Part of a small language model's weights: width 64.
Each number is 200 + 20 x the weight over its row's rms, rounded and kept within 0 to 999. Layers, rows and columns count from 0. The size before them is the row's rms in percent of the matrix's.

# down: layer 2 MLP down (transposed), 256x64, rms 0.126, rows 232-255, columns 0-63
# up: layer 2 MLP up, 256x64, rms 0.291, rows 233-255, columns 0-63
down232,101,187,201,209,231,187,175,171,191,212,185,227,192,204,206,188,213,204,198,213,224,189,179,209,196,194,171,146,187,180,182,199,175,183,207,216,203,219,193,219,193,182,185,208,213,186,246,222,166,195,232,192,225,228,233,186,213,180,221,194,197,168,241,226,211
up233,112,205,217,167,179,183,214,219,216,204,196,176,215,202,187,171,227,232,196,181,209,239,243,166,193,207,205,196,228,191,196,174,204,217,196,239,194,206,220,228,212,187,201,204,204,215,188,197,211,143,194,182,181,231,200,210,183,211,188,228,218,195,156,208,201
down233,111,175,212,196,192,221,212,266,248,155,186,190,190,205,218,192,170,201,193,164,208,166,158,211,208,201,196,206,209,197,217,202,204,190,191,194,213,211,193,217,201,211,202,228,220,225,196,200,187,193,169,224,201,209,226,203,180,221,192,200,187,172,199,161,192
up234,097,206,180,184,159,178,193,178,197,200,229,176,214,203,216,216,210,184,200,171,182,213,204,201,205,198,197,208,250,208,192,241,230,205,225,195,211,170,223,222,182,207,210,177,241,199,200,191,174,220,179,201,226,230,182,164,221,226,175,210,211,203,190,170,190
down234,089,192,195,199,234,184,211,207,194,217,176,218,199,188,219,197,198,187,211,216,207,168,189,200,214,222,198,189,146,193,175,185,202,209,192,196,173,217,176,203,231,199,182,224,195,197,182,198,238,185,247,183,182,191,227,232,177,178,214,202,162,194,213,252,202
up235,084,210,198,182,195,190,159,231,179,210,187,250,209,198,203,206,222,200,217,213,167,229,215,193,187,179,163,170,214,191,190,183,183,232,223,191,175,189,172,204,188,231,198,197,198,176,210,195,237,230,160,188,183,212,199,193,239,207,193,198,195,208,173,201,199
down235,096,222,214,190,225,225,194,151,210,203,228,158,203,166,215,216,162,202,212,203,216,235,220,202,181,194,221,183,216,178,203,204,153,168,192,219,212,204,224,201,240,183,208,201,193,236,204,212,190,204,200,221,192,184,207,172,192,177,181,179,207,189,207,187,211
up236,097,190,190,193,197,184,211,234,214,175,203,202,197,165,197,197,148,194,197,175,180,207,209,159,189,193,192,187,216,180,219,231,217,200,240,203,198,180,232,200,250,170,230,180,182,229,207,221,201,223,206,193,210,185,209,193,206,201,174,198,209,213,218,189,241
down236,089,207,217,208,180,219,208,201,163,230,189,213,193,227,180,211,253,197,201,239,218,213,187,228,191,173,176,214,207,203,180,175,189,167,148,223,219,194,201,204,170,229,182,204,214,196,233,186,221,184,198,194,190,217,201,214,207,160,191,187,190,198,209,209,190
up237,124,222,218,200,169,199,223,212,176,200,243,214,207,194,183,207,242,222,188,199,201,199,218,202,196,223,209,205,196,204,189,197,243,190,196,206,206,207,185,175,202,190,205,203,228,218,192,201,220,211,174,216,164,232,174,214,207,186,147,233,193,174,156,177,182
down237,155,168,202,219,176,203,231,182,202,224,219,224,206,178,203,195,217,189,214,214,224,229,232,220,191,186,203,162,193,176,194,183,188,183,216,218,172,193,185,163,238,219,196,212,220,213,220,205,200,209,197,214,184,155,206,202,186,201,156,203,242,181,193,177,194
up238,097,145,212,213,220,233,187,224,217,217,195,196,208,179,232,226,170,199,193,203,212,198,202,231,218,204,209,245,184,187,181,197,235,161,173,197,215,213,165,180,201,208,193,201,198,199,175,176,182,205,227,192,208,178,222,203,197,166,170,197,202,215,178,203,186
down238,101,211,193,202,206,174,163,145,200,191,200,213,188,225,198,227,191,200,195,220,182,173,183,175,185,216,188,183,211,189,203,222,164,232,216,211,187,197,185,232,234,183,210,173,228,203,219,212,230,175,169,239,200,209,203,194,219,217,210,210,176,176,215,219,201
up239,099,216,228,211,214,214,225,203,207,192,213,256,201,176,162,208,196,194,210,229,199,203,216,205,170,222,221,184,188,214,169,181,201,202,206,188,210,182,213,210,186,221,193,193,183,207,212,194,205,171,197,230,226,178,158,217,185,196,220,207,145,227,225,180,182
down239,097,177,192,206,174,190,199,186,191,139,203,197,188,180,196,196,204,205,179,200,199,223,168,193,179,201,207,204,179,197,215,184,230,202,207,196,179,202,197,178,221,210,216,232,216,207,221,264,191,215,191,222,209,259,179,217,188,207,216,209,228,193,199,175,180
up240,111,214,204,192,189,203,187,197,190,219,196,197,193,193,237,212,209,219,195,184,251,212,169,221,215,189,205,212,225,186,179,216,189,198,164,211,191,234,208,181,208,168,209,214,182,175,220,210,198,207,223,187,155,209,190,221,155,226,220,174,208,177,173,214,166
down240,097,190,192,211,192,221,213,203,199,208,194,179,190,199,164,210,190,205,240,194,195,205,219,174,173,209,208,253,196,236,215,211,215,201,191,182,188,154,198,194,202,185,244,191,185,195,188,195,183,192,186,210,216,177,206,174,222,173,188,235,172,210,221,227,246
up241,101,148,188,225,200,227,166,183,214,202,186,216,219,192,177,184,202,204,210,218,197,208,215,204,195,192,226,235,143,202,229,208,193,195,200,227,202,192,211,168,194,204,206,193,257,180,200,209,204,193,210,209,217,212,207,190,195,156,211,188,188,222,194,173,233
down241,101,219,211,154,190,199,235,212,176,177,201,190,210,197,214,188,171,207,213,178,212,182,204,196,226,222,182,162,211,199,206,176,224,200,200,178,208,190,212,226,229,198,214,200,203,210,201,195,203,208,164,206,164,212,190,210,229,207,191,240,193,149,214,232,162
up242,101,193,183,191,227,177,209,187,173,224,188,212,205,235,185,190,196,186,200,216,202,227,167,177,235,228,194,234,171,178,208,187,223,175,166,206,193,157,188,198,178,205,185,201,233,203,210,208,223,195,186,193,165,240,194,202,204,185,214,180,228,173,185,203,182
down242,100,189,226,197,204,231,190,183,212,185,212,166,225,189,187,204,181,211,206,185,200,192,229,194,167,192,197,200,205,209,203,215,169,241,226,163,200,250,202,175,224,192,199,181,174,199,203,195,186,205,208,207,236,167,226,176,176,203,173,232,198,228,209,176,213
up243,087,213,226,188,197,172,207,208,181,210,199,205,231,167,182,211,232,208,223,216,194,168,204,154,198,179,168,185,189,208,239,203,179,225,216,198,184,213,175,207,230,208,172,215,217,166,211,185,232,211,185,173,222,175,220,191,182,182,200,164,215,192,209,189,203
down243,093,201,197,222,222,220,200,188,203,151,231,193,197,194,190,186,220,244,160,190,192,182,177,233,194,190,213,217,225,210,192,221,184,198,181,205,200,179,224,220,196,196,195,167,196,208,192,220,226,213,217,223,201,222,179,194,164,229,195,225,170,191,161,177,216
up244,118,213,189,205,172,185,193,190,185,196,201,154,215,205,204,219,228,202,210,217,178,188,216,210,225,194,235,196,188,215,237,185,173,196,211,195,202,195,182,219,225,241,210,228,181,201,193,201,198,186,205,200,239,147,155,208,183,238,197,208,189,214,209,182,225
down244,109,182,205,197,217,213,214,199,222,170,206,185,234,169,221,192,194,193,198,229,184,207,161,217,200,211,190,189,176,205,175,183,199,234,230,176,140,183,209,208,199,204,232,235,206,196,193,228,198,184,216,195,175,230,188,193,205,192,206,188,173,175,207,239,212
up245,089,244,173,231,207,229,196,174,182,232,187,222,216,200,205,169,205,205,209,208,157,200,192,174,219,195,230,183,216,201,214,204,215,230,219,210,181,226,198,176,231,228,198,194,217,175,222,171,156,220,202,180,194,215,210,213,228,191,214,206,189,208,218,192,205
down245,091,179,191,231,218,217,208,195,180,199,229,185,173,219,196,197,176,212,210,169,232,158,188,181,202,201,206,199,206,208,163,231,212,183,219,225,200,215,213,213,204,184,188,211,237,206,225,192,186,201,164,214,170,211,186,208,192,187,206,226,258,195,193,173,176
up246,091,181,225,188,177,191,222,187,181,200,199,185,205,193,202,219,198,177,218,202,217,221,230,211,202,191,212,208,192,240,214,171,189,167,238,204,197,201,221,219,229,206,173,208,193,204,220,170,180,163,164,214,204,191,158,222,147,187,193,213,182,215,223,198,190
down246,091,211,159,192,226,177,203,160,205,216,222,197,230,195,207,188,197,175,192,210,168,204,196,211,204,190,176,173,195,187,208,197,187,217,205,216,202,187,220,173,239,229,180,214,211,231,211,220,181,219,226,227,187,229,160,222,227,175,194,162,207,196,213,220,191
up247,093,219,203,193,192,202,196,235,220,186,206,171,194,203,229,214,217,179,162,200,199,198,163,197,200,185,207,137,177,205,185,219,193,202,172,199,207,239,205,191,227,192,169,173,166,178,193,201,176,212,242,192,200,214,194,193,209,225,177,222,209,210,186,189,224
down247,082,172,205,177,195,200,197,173,191,220,176,195,221,192,186,171,213,199,202,234,199,254,203,216,197,230,187,197,183,234,195,201,197,182,207,196,209,151,213,239,208,206,203,231,206,215,204,198,212,205,186,235,237,191,180,189,199,184,186,193,167,170,230,197,170
up248,090,205,218,204,197,220,195,199,221,207,180,177,200,199,153,219,213,198,195,196,197,198,231,239,178,227,206,192,212,210,211,207,199,168,204,194,180,223,207,229,237,200,202,213,225,215,199,173,211,174,237,198,232,192,175,233,195,168,153,206,207,241,185,196,204
down248,097,188,198,196,226,187,213,182,171,190,181,224,190,230,217,178,185,204,184,150,195,227,195,184,229,193,193,207,183,213,221,211,232,214,222,181,193,206,174,174,216,175,200,176,206,195,174,222,223,213,200,206,156,254,216,192,194,222,217,221,197,200,201,230,186
up249,085,186,181,233,191,207,226,192,203,176,228,196,190,179,183,221,165,203,216,200,192,175,216,224,197,224,233,204,208,197,199,186,214,193,187,205,237,201,194,176,189,209,142,207,201,202,139,224,203,190,175,177,203,200,217,222,199,212,161,206,227,197,203,208,176
down249,083,243,143,200,200,213,184,160,177,204,220,191,265,207,190,221,232,206,195,238,204,183,188,221,204,206,188,163,177,202,178,211,188,218,198,197,206,211,186,212,203,224,213,191,206,177,215,176,206,220,219,183,202,187,195,191,191,189,203,210,188,184,231,190,184
up250,097,206,178,220,185,202,172,189,204,227,196,208,195,195,211,198,231,213,210,229,207,211,191,179,212,214,221,195,202,200,178,196,169,243,176,206,192,200,197,147,193,237,208,188,176,179,203,229,203,219,224,227,172,203,211,209,230,213,213,153,218,236,195,173,208
down250,100,219,204,160,213,201,208,211,196,174,201,206,212,212,218,223,172,209,208,192,195,193,225,193,195,208,183,204,210,203,154,198,238,167,224,219,208,181,200,232,180,201,200,176,212,228,186,175,159,180,209,215,177,197,186,208,205,211,244,239,183,209,191,178,158
up251,087,202,224,239,205,214,193,208,210,200,235,189,220,218,199,201,157,194,192,146,192,176,202,186,195,218,240,181,201,233,228,161,201,194,193,197,179,204,241,193,160,221,198,194,208,209,216,208,188,200,197,208,174,172,201,170,220,220,198,190,229,190,207,185,187
down251,105,211,196,206,217,194,185,177,191,208,240,166,250,204,195,195,141,220,173,175,190,200,217,203,179,228,193,222,192,223,198,207,165,194,187,218,191,220,224,205,209,206,249,196,199,184,175,171,199,217,182,212,215,181,187,189,191,196,187,225,209,201,204,190,231
up252,106,163,204,236,162,170,178,184,200,171,204,181,189,202,207,197,189,187,184,225,235,205,176,203,183,182,212,214,184,237,222,241,182,160,210,218,208,192,202,210,204,177,208,221,203,169,190,211,200,213,216,182,194,222,185,182,176,221,199,202,247,222,197,195,190
down252,115,241,196,196,211,187,199,216,247,232,186,224,210,212,179,201,180,232,210,184,168,158,212,179,226,208,219,187,225,188,178,172,226,219,216,189,202,220,203,173,193,174,176,207,195,224,193,219,186,213,167,221,208,182,197,211,183,224,173,197,165,198,193,202,195
up253,094,189,208,195,212,215,175,208,166,175,195,215,207,222,233,226,191,222,201,198,217,209,181,202,195,198,190,199,172,194,190,163,202,215,204,196,207,214,234,183,164,182,229,200,199,194,213,192,185,166,232,201,182,252,188,195,177,191,230,155,163,194,193,230,214
down253,094,188,185,225,209,203,207,179,208,232,189,210,199,171,138,192,157,194,224,186,201,236,211,199,191,187,194,181,219,195,201,206,196,190,183,195,192,221,178,194,202,218,205,253,226,188,217,214,176,220,215,185,200,162,193,207,201,182,161,231,187,213,214,213,220
up254,112,199,214,163,217,242,196,188,190,223,189,174,166,199,192,195,215,205,178,166,195,170,189,197,151,220,193,198,199,223,217,203,197,249,229,183,187,188,185,202,189,193,221,216,215,191,180,165,246,172,191,222,200,207,180,177,213,199,214,217,198,185,204,181,199
down254,107,215,198,189,196,154,219,171,180,194,170,179,201,196,229,175,202,185,207,198,187,190,190,203,184,254,180,173,215,191,154,220,204,198,225,219,215,206,193,206,239,192,213,220,207,222,216,193,223,210,247,187,204,209,223,184,190,188,201,219,175,170,215,216,200
up255,102,211,215,208,216,193,198,198,217,193,183,244,173,206,228,214,180,186,224,240,162,223,237,203,184,238,223,180,225,192,227,198,200,225,220,222,229,218,213,232,195,192,184,188,181,213,208,213,212,169,195,181,179,209,203,191,200,187,211,205,201,227,242,215,189
down255,091,187,177,202,168,242,193,196,203,238,208,193,192,208,171,186,216,173,201,218,204,212,205,205,193,175,212,230,174,202,199,200,177,184,211,161,171,210,210,190,180,207,191,224,211,211,231,196,201,234,188,204,173,191,221,226,167,222,193,247,235,172,211,190,189